Part of a small language model's weights.
Architecture: RMSNorm before each block, rotary positions, no biases in attention or MLP, untied embeddings.
Each number is 50 + 10 x the weight over its row's rms, rounded and kept within 0 to 99. Layers, rows and columns count from 0. The size before them is the row's rms in percent of the matrix's.

# layer 4 attention key, 64x128, rms 0.0808, rows 0-25, columns 0-127
067:40 25 48 62 46 37 67 42 54 44 36 52 51 41 54 63 48 47 48 48 57 48 48 49 56 49 54 72 65 55 45 53 43 61 50 51 57 56 57 70 40 53 39 36 46 69 55 51 64 75 40 45 62 46 50 46 51 63 38 44 50 64 40 49 35 57 42 44 52 56 69 55 50 48 59 54 61 56 55 46 41 49 34 59 65 73 60 46 50 56 44 63 38 40 55 51 50 34 56 76 45 38 63 63 54 64 52 29 60 55 54 46 53 62 56 63 54 36 47 37 50 37 52 55 38 55 29 54
050:34 46 52 30 53 62 60 50 56 25 73 58 31 77 44 41 34 51 43 49 68 51 65 42 56 46 47 45 54 54 38 35 41 38 60 49 38 53 54 50 55 55 34 28 58 47 65 46 51 45 33 42 51 34 40 41 50 62 46 48 51 54 56 43 44 64 42 58 39 55 43 40 42 46 49 56 45 46 59 50 60 45 50 54 51 61 30 58 51 54 48 37 41 48 37 40 48 49 32 44 46 77 50 50 28 57 67 33 57 61 49 50 52 57 54 61 60 48 42 40 40 45 48 45 49 62 51 52
054:52 72 49 46 43 53 55 53 46 37 59 36 39 71 49 28 54 56 43 61 55 43 56 56 40 51 52 32 44 47 65 43 46 34 39 37 44 37 48 37 49 42 63 52 63 46 57 57 47 30 57 52 47 46 56 48 48 20 57 52 69 30 57 46 66 56 43 63 65 41 38 53 37 44 47 45 50 34 53 49 60 48 66 61 36 36 46 56 60 44 45 33 47 76 37 55 53 57 40 32 53 62 41 44 50 35 40 57 50 53 34 46 37 42 48 36 57 53 44 57 60 51 50 53 45 47 55 48
052:54 52 42 54 38 48 54 35 55 43 64 50 18 67 56 46 45 41 58 56 70 29 51 40 46 46 43 44 31 25 45 38 55 54 59 42 35 59 50 38 43 41 52 45 54 48 56 74 44 59 48 33 52 52 58 53 38 49 46 49 42 47 58 44 52 42 51 61 45 46 20 46 48 57 51 44 43 45 57 69 39 53 48 34 44 40 46 46 58 56 37 40 44 40 38 42 49 38 45 44 43 75 51 56 34 57 71 39 52 58 36 58 43 68 43 48 50 49 45 38 41 57 48 48 54 55 54 41
050:57 46 43 62 51 63 46 53 36 49 50 56 33 78 69 32 40 47 32 42 74 25 43 52 33 50 49 43 36 48 54 41 57 50 31 39 30 45 57 32 54 38 43 54 48 48 41 53 50 44 47 48 34 49 52 54 49 24 53 44 68 29 57 50 65 40 54 68 55 48 34 54 61 45 41 52 45 57 57 47 54 47 58 50 39 51 54 55 54 45 42 41 62 57 48 48 46 59 36 50 48 69 43 63 29 44 48 48 58 55 37 50 44 56 42 39 50 61 41 55 47 44 40 38 47 57 59 45
044:58 46 47 52 37 43 49 64 52 58 46 48 59 35 52 52 49 67 57 65 38 49 52 63 47 51 56 54 63 44 60 37 53 53 62 53 47 42 39 58 30 63 50 52 47 45 69 36 63 23 59 50 50 59 49 38 39 74 51 62 59 64 43 51 60 63 54 49 52 55 54 40 46 47 53 50 46 67 50 43 56 39 57 73 59 50 44 41 61 48 62 51 43 60 60 66 65 60 62 44 56 47 55 30 67 47 49 57 46 42 44 67 47 38 46 39 47 44 41 58 75 48 63 50 65 27 41 64
045:41 42 55 48 25 32 61 34 55 64 28 39 42 58 32 50 48 40 58 59 45 48 22 49 61 57 64 55 48 56 46 54 59 55 63 55 67 36 27 37 44 65 44 51 43 53 63 44 48 46 27 43 43 56 43 36 53 49 55 69 59 50 49 56 45 44 40 43 58 55 45 53 58 63 51 47 32 46 40 67 47 38 61 55 51 55 55 48 59 49 43 56 40 61 40 49 68 54 46 46 43 43 52 46 46 49 43 65 56 46 49 52 30 40 55 59 51 42 30 42 61 35 40 54 36 35 57 54
053:42 57 62 25 50 48 60 50 35 57 43 44 33 78 40 43 46 53 50 51 59 53 41 45 46 52 52 38 48 48 46 43 55 44 60 49 41 50 39 41 45 64 41 49 42 48 57 48 44 51 48 36 39 35 45 47 58 50 32 43 37 67 50 38 27 45 42 33 49 46 39 56 49 47 56 47 32 51 44 60 57 31 58 34 50 43 52 58 49 61 51 59 45 68 27 70 77 51 55 57 41 58 43 63 37 56 56 51 58 54 49 53 48 56 39 69 73 53 46 39 30 55 44 37 55 49 52 54
046:42 60 39 71 42 53 48 51 39 46 41 58 46 53 55 41 49 39 46 36 44 38 54 48 54 54 42 58 42 45 58 61 58 44 59 59 43 52 38 42 47 49 47 51 55 44 22 44 53 44 43 50 49 48 26 54 29 56 56 65 34 50 36 46 69 55 53 74 63 47 31 48 58 38 51 48 45 40 39 69 61 36 66 42 57 51 50 59 52 48 41 57 54 62 36 41 56 53 48 28 37 47 63 41 41 56 49 45 35 40 33 69 60 41 48 43 53 67 46 52 39 56 40 62 49 46 54 72
045:57 32 60 21 63 42 47 60 43 53 34 51 34 52 41 43 47 66 39 61 39 49 53 63 50 30 60 58 46 62 53 54 47 43 41 69 60 55 60 55 48 62 59 37 48 40 64 50 42 40 49 59 47 41 60 35 44 53 31 43 49 49 41 45 26 42 49 27 44 62 53 43 54 52 52 68 46 56 48 46 47 55 45 43 45 43 65 33 50 49 62 70 51 59 50 45 38 59 42 60 54 46 49 60 65 59 46 48 62 59 62 37 42 58 51 38 58 36 48 41 47 37 65 49 49 43 38 74
053:49 63 49 37 45 53 71 59 45 42 43 33 45 72 57 35 59 61 60 40 38 56 43 44 52 59 46 39 46 50 41 57 61 50 56 41 45 48 27 28 38 72 35 55 40 51 46 43 51 59 59 36 50 47 41 41 26 50 29 45 60 49 41 42 54 53 29 59 45 36 48 51 48 44 51 53 41 56 36 64 64 37 62 45 52 45 50 68 64 52 57 49 45 64 34 49 66 50 69 41 65 57 45 52 40 41 57 46 47 60 41 57 56 55 40 59 61 53 51 50 35 43 48 42 38 38 56 57
050:51 52 62 33 37 38 35 59 54 59 60 53 54 44 41 57 44 56 60 56 41 52 62 48 59 51 59 45 64 59 41 53 51 47 58 58 72 48 44 53 53 76 32 46 52 45 69 46 55 43 49 52 53 46 60 46 55 62 47 51 47 59 47 56 31 53 47 31 39 67 77 46 51 53 64 57 38 54 56 39 50 60 35 54 48 51 51 47 47 54 63 49 49 46 60 77 37 46 47 53 61 42 58 56 57 52 36 47 85 60 50 37 45 51 40 51 59 33 59 48 49 38 74 44 51 37 52 40
059:46 50 45 56 45 55 44 33 62 35 62 61 54 32 63 50 46 30 59 40 41 55 48 55 62 47 44 53 49 47 42 52 43 52 54 51 56 48 82 68 70 36 65 73 40 58 40 61 49 46 62 61 47 41 51 56 56 47 57 52 38 50 56 56 46 63 47 40 60 52 53 45 49 47 45 45 57 61 45 46 40 50 48 62 44 56 40 45 53 44 36 53 66 38 49 48 48 50 43 29 36 32 40 65 52 50 41 67 41 49 57 59 28 39 70 58 41 54 62 47 59 69 53 76 60 55 43 54
066:56 60 40 54 33 59 54 57 61 64 38 60 55 74 52 44 56 50 50 60 35 53 57 60 51 37 52 51 53 30 44 44 45 59 44 51 36 50 52 48 55 41 57 67 17 55 62 49 45 30 44 59 46 46 57 43 57 44 52 49 56 42 49 49 34 60 58 63 68 45 34 46 47 41 37 55 63 66 59 46 42 28 61 48 47 38 42 44 53 42 65 55 50 57 50 62 47 71 42 52 59 45 39 57 35 45 41 75 49 40 58 66 50 52 61 37 43 41 50 54 62 40 59 59 62 56 40 50
052:52 35 61 43 37 45 57 45 59 33 40 57 43 48 45 40 54 39 54 50 57 29 56 53 54 54 47 71 58 36 57 50 60 50 64 52 79 47 61 54 60 60 38 50 33 49 50 53 51 52 52 48 47 64 67 45 36 48 51 49 43 70 49 51 33 63 45 23 53 57 39 60 62 58 61 39 47 54 55 57 41 59 26 55 48 50 43 35 51 53 59 55 39 36 45 45 42 63 51 61 61 32 54 49 62 50 53 57 63 65 46 37 31 49 39 32 51 52 49 58 53 57 45 73 56 45 62 41
065:40 38 52 49 54 58 61 45 48 38 40 60 78 62 52 61 45 50 40 47 57 61 53 73 52 55 58 56 50 37 43 47 43 63 47 47 58 52 26 49 49 45 52 66 38 57 56 37 55 40 49 62 58 51 43 41 59 39 39 61 58 44 43 49 60 50 34 53 60 47 42 60 59 54 55 52 63 64 46 28 38 45 59 61 54 61 45 30 61 41 56 37 66 53 45 19 55 51 44 47 45 39 46 39 63 52 36 53 30 45 49 47 53 44 54 38 31 62 52 63 58 75 39 55 49 57 48 52
075:34 59 43 61 43 45 50 42 55 41 48 64 50 66 42 46 45 44 40 44 49 46 57 59 52 32 51 46 57 44 39 39 44 46 50 52 31 67 54 50 62 39 54 58 40 60 50 66 36 38 49 62 56 56 47 48 51 28 63 59 47 25 53 38 37 59 45 58 71 39 32 47 51 56 54 60 65 51 53 61 31 40 46 56 43 55 47 48 49 34 51 49 31 51 52 42 46 73 30 35 49 44 46 51 45 45 49 67 27 65 60 61 46 58 56 37 52 49 60 59 52 55 45 73 60 57 62 45
073:41 57 41 54 41 64 56 43 58 46 44 58 59 65 56 40 52 40 27 41 62 59 48 71 54 55 45 36 62 57 42 47 49 44 61 41 48 54 46 51 59 33 51 60 46 61 54 51 42 33 50 51 56 53 40 45 43 33 46 55 73 21 57 45 30 52 27 55 72 49 37 48 45 50 55 51 66 54 37 53 35 38 46 45 45 58 36 55 67 45 54 49 36 63 55 54 59 70 37 32 35 46 56 61 53 43 48 56 29 57 52 44 49 41 43 45 37 57 49 52 44 56 43 63 49 60 52 41
073:48 57 46 57 51 46 49 49 60 42 59 47 53 44 41 48 56 48 60 28 63 46 48 52 50 57 45 58 46 52 54 49 50 46 24 55 29 52 74 52 51 33 52 61 39 62 44 57 47 49 35 60 56 51 65 48 51 56 66 62 33 46 59 30 60 48 75 37 50 43 52 44 51 47 48 54 64 39 50 68 47 55 53 52 50 68 39 57 51 44 30 49 46 31 66 35 50 42 38 53 57 57 57 50 59 31 55 72 44 61 44 69 45 43 56 54 59 46 72 59 59 55 41 56 69 60 50 45
091:37 49 55 33 43 60 48 56 43 40 62 46 32 59 43 42 40 40 56 58 72 40 53 52 30 37 51 78 39 42 60 48 39 38 55 60 66 46 68 30 53 50 62 53 55 43 64 59 56 53 50 49 60 53 78 42 68 62 57 52 46 69 49 47 41 47 61 39 29 50 59 41 52 58 46 64 50 44 51 61 57 55 29 41 48 53 53 50 51 48 54 45 48 50 36 44 31 42 43 54 53 50 54 59 62 61 50 60 73 56 46 49 41 63 54 58 53 62 61 49 45 62 63 50 42 60 58 46
142:35 30 52 55 39 52 49 46 53 42 56 46 57 40 67 57 55 41 73 52 69 47 36 56 52 68 47 48 45 51 57 58 66 55 45 43 69 40 65 59 45 72 38 48 61 52 62 55 59 57 48 59 47 50 59 47 35 52 52 58 59 71 57 58 53 51 58 29 54 57 65 64 65 48 48 45 65 55 58 66 60 48 53 44 66 50 41 52 59 61 46 56 54 47 67 40 55 33 58 71 60 57 69 59 59 37 47 44 61 47 45 51 45 35 44 58 58 40 68 45 65 53 42 51 68 44 47 39
125:44 54 35 53 39 40 60 57 61 67 37 63 53 64 39 49 47 61 53 46 44 59 64 54 56 63 59 54 64 51 42 51 38 62 54 61 52 62 61 46 44 59 46 47 48 62 71 38 74 50 58 67 49 47 58 56 67 44 53 37 54 41 57 38 41 62 47 52 55 63 52 48 48 68 65 62 40 55 57 55 28 33 33 66 42 65 56 29 40 42 42 49 49 47 61 50 40 39 44 53 42 44 49 73 47 44 52 55 25 54 43 50 58 57 53 48 38 37 47 52 42 48 57 61 57 53 62 37
125:52 46 45 45 64 39 60 53 30 32 72 54 57 38 51 61 30 50 50 45 47 47 45 53 44 48 68 77 56 36 40 42 49 47 39 42 52 37 37 35 51 45 52 34 54 36 44 62 39 65 57 49 43 53 58 64 38 50 38 49 56 48 41 43 49 56 57 60 45 38 45 53 58 45 44 57 66 60 56 48 51 43 31 43 45 40 66 49 50 62 53 50 67 54 47 51 64 38 72 55 51 42 37 43 62 43 43 49 59 61 28 45 35 51 54 38 39 66 47 60 43 41 24 56 43 55 43 52
136:63 43 59 62 42 56 46 40 64 61 46 46 75 63 62 42 40 52 40 56 39 55 47 70 58 43 56 48 38 34 55 54 44 51 65 50 52 52 40 43 62 61 48 47 55 52 35 59 58 45 57 52 57 63 43 33 58 36 54 52 60 47 59 39 41 58 51 56 44 54 56 55 33 51 44 53 51 49 48 35 48 66 44 34 50 65 32 47 64 51 42 39 46 76 50 54 55 61 44 35 37 49 70 33 36 49 34 49 40 45 66 70 53 53 54 39 37 28 56 47 72 50 58 46 40 50 45 52
147:48 67 40 36 55 70 48 42 40 57 59 47 50 53 49 36 44 60 64 54 44 60 41 57 47 47 46 48 33 60 55 55 54 71 59 34 59 60 48 55 50 53 40 48 57 39 45 41 51 58 57 45 34 54 55 65 43 46 45 53 59 49 51 35 54 52 25 57 44 44 54 71 50 31 44 39 34 59 42 51 65 42 56 39 46 56 46 43 35 43 41 59 46 55 61 40 75 50 44 30 55 62 40 55 47 31 56 43 53 46 40 58 55 45 52 43 30 49 46 62 22 41 46 67 43 52 66 36
147:38 48 39 43 37 54 25 45 50 40 51 53 55 71 66 49 66 46 74 42 51 56 58 44 49 55 53 44 68 39 44 43 50 55 56 59 38 57 50 33 47 38 57 50 51 36 78 55 63 47 48 51 49 55 58 62 41 46 51 47 53 41 41 38 54 45 55 44 55 55 38 55 61 40 39 43 61 34 49 38 56 53 57 45 44 47 42 20 46 57 62 53 49 50 42 39 56 51 50 46 56 43 44 78 54 64 43 36 58 53 81 40 53 43 50 54 63 38 41 66 48 57 51 65 53 40 56 58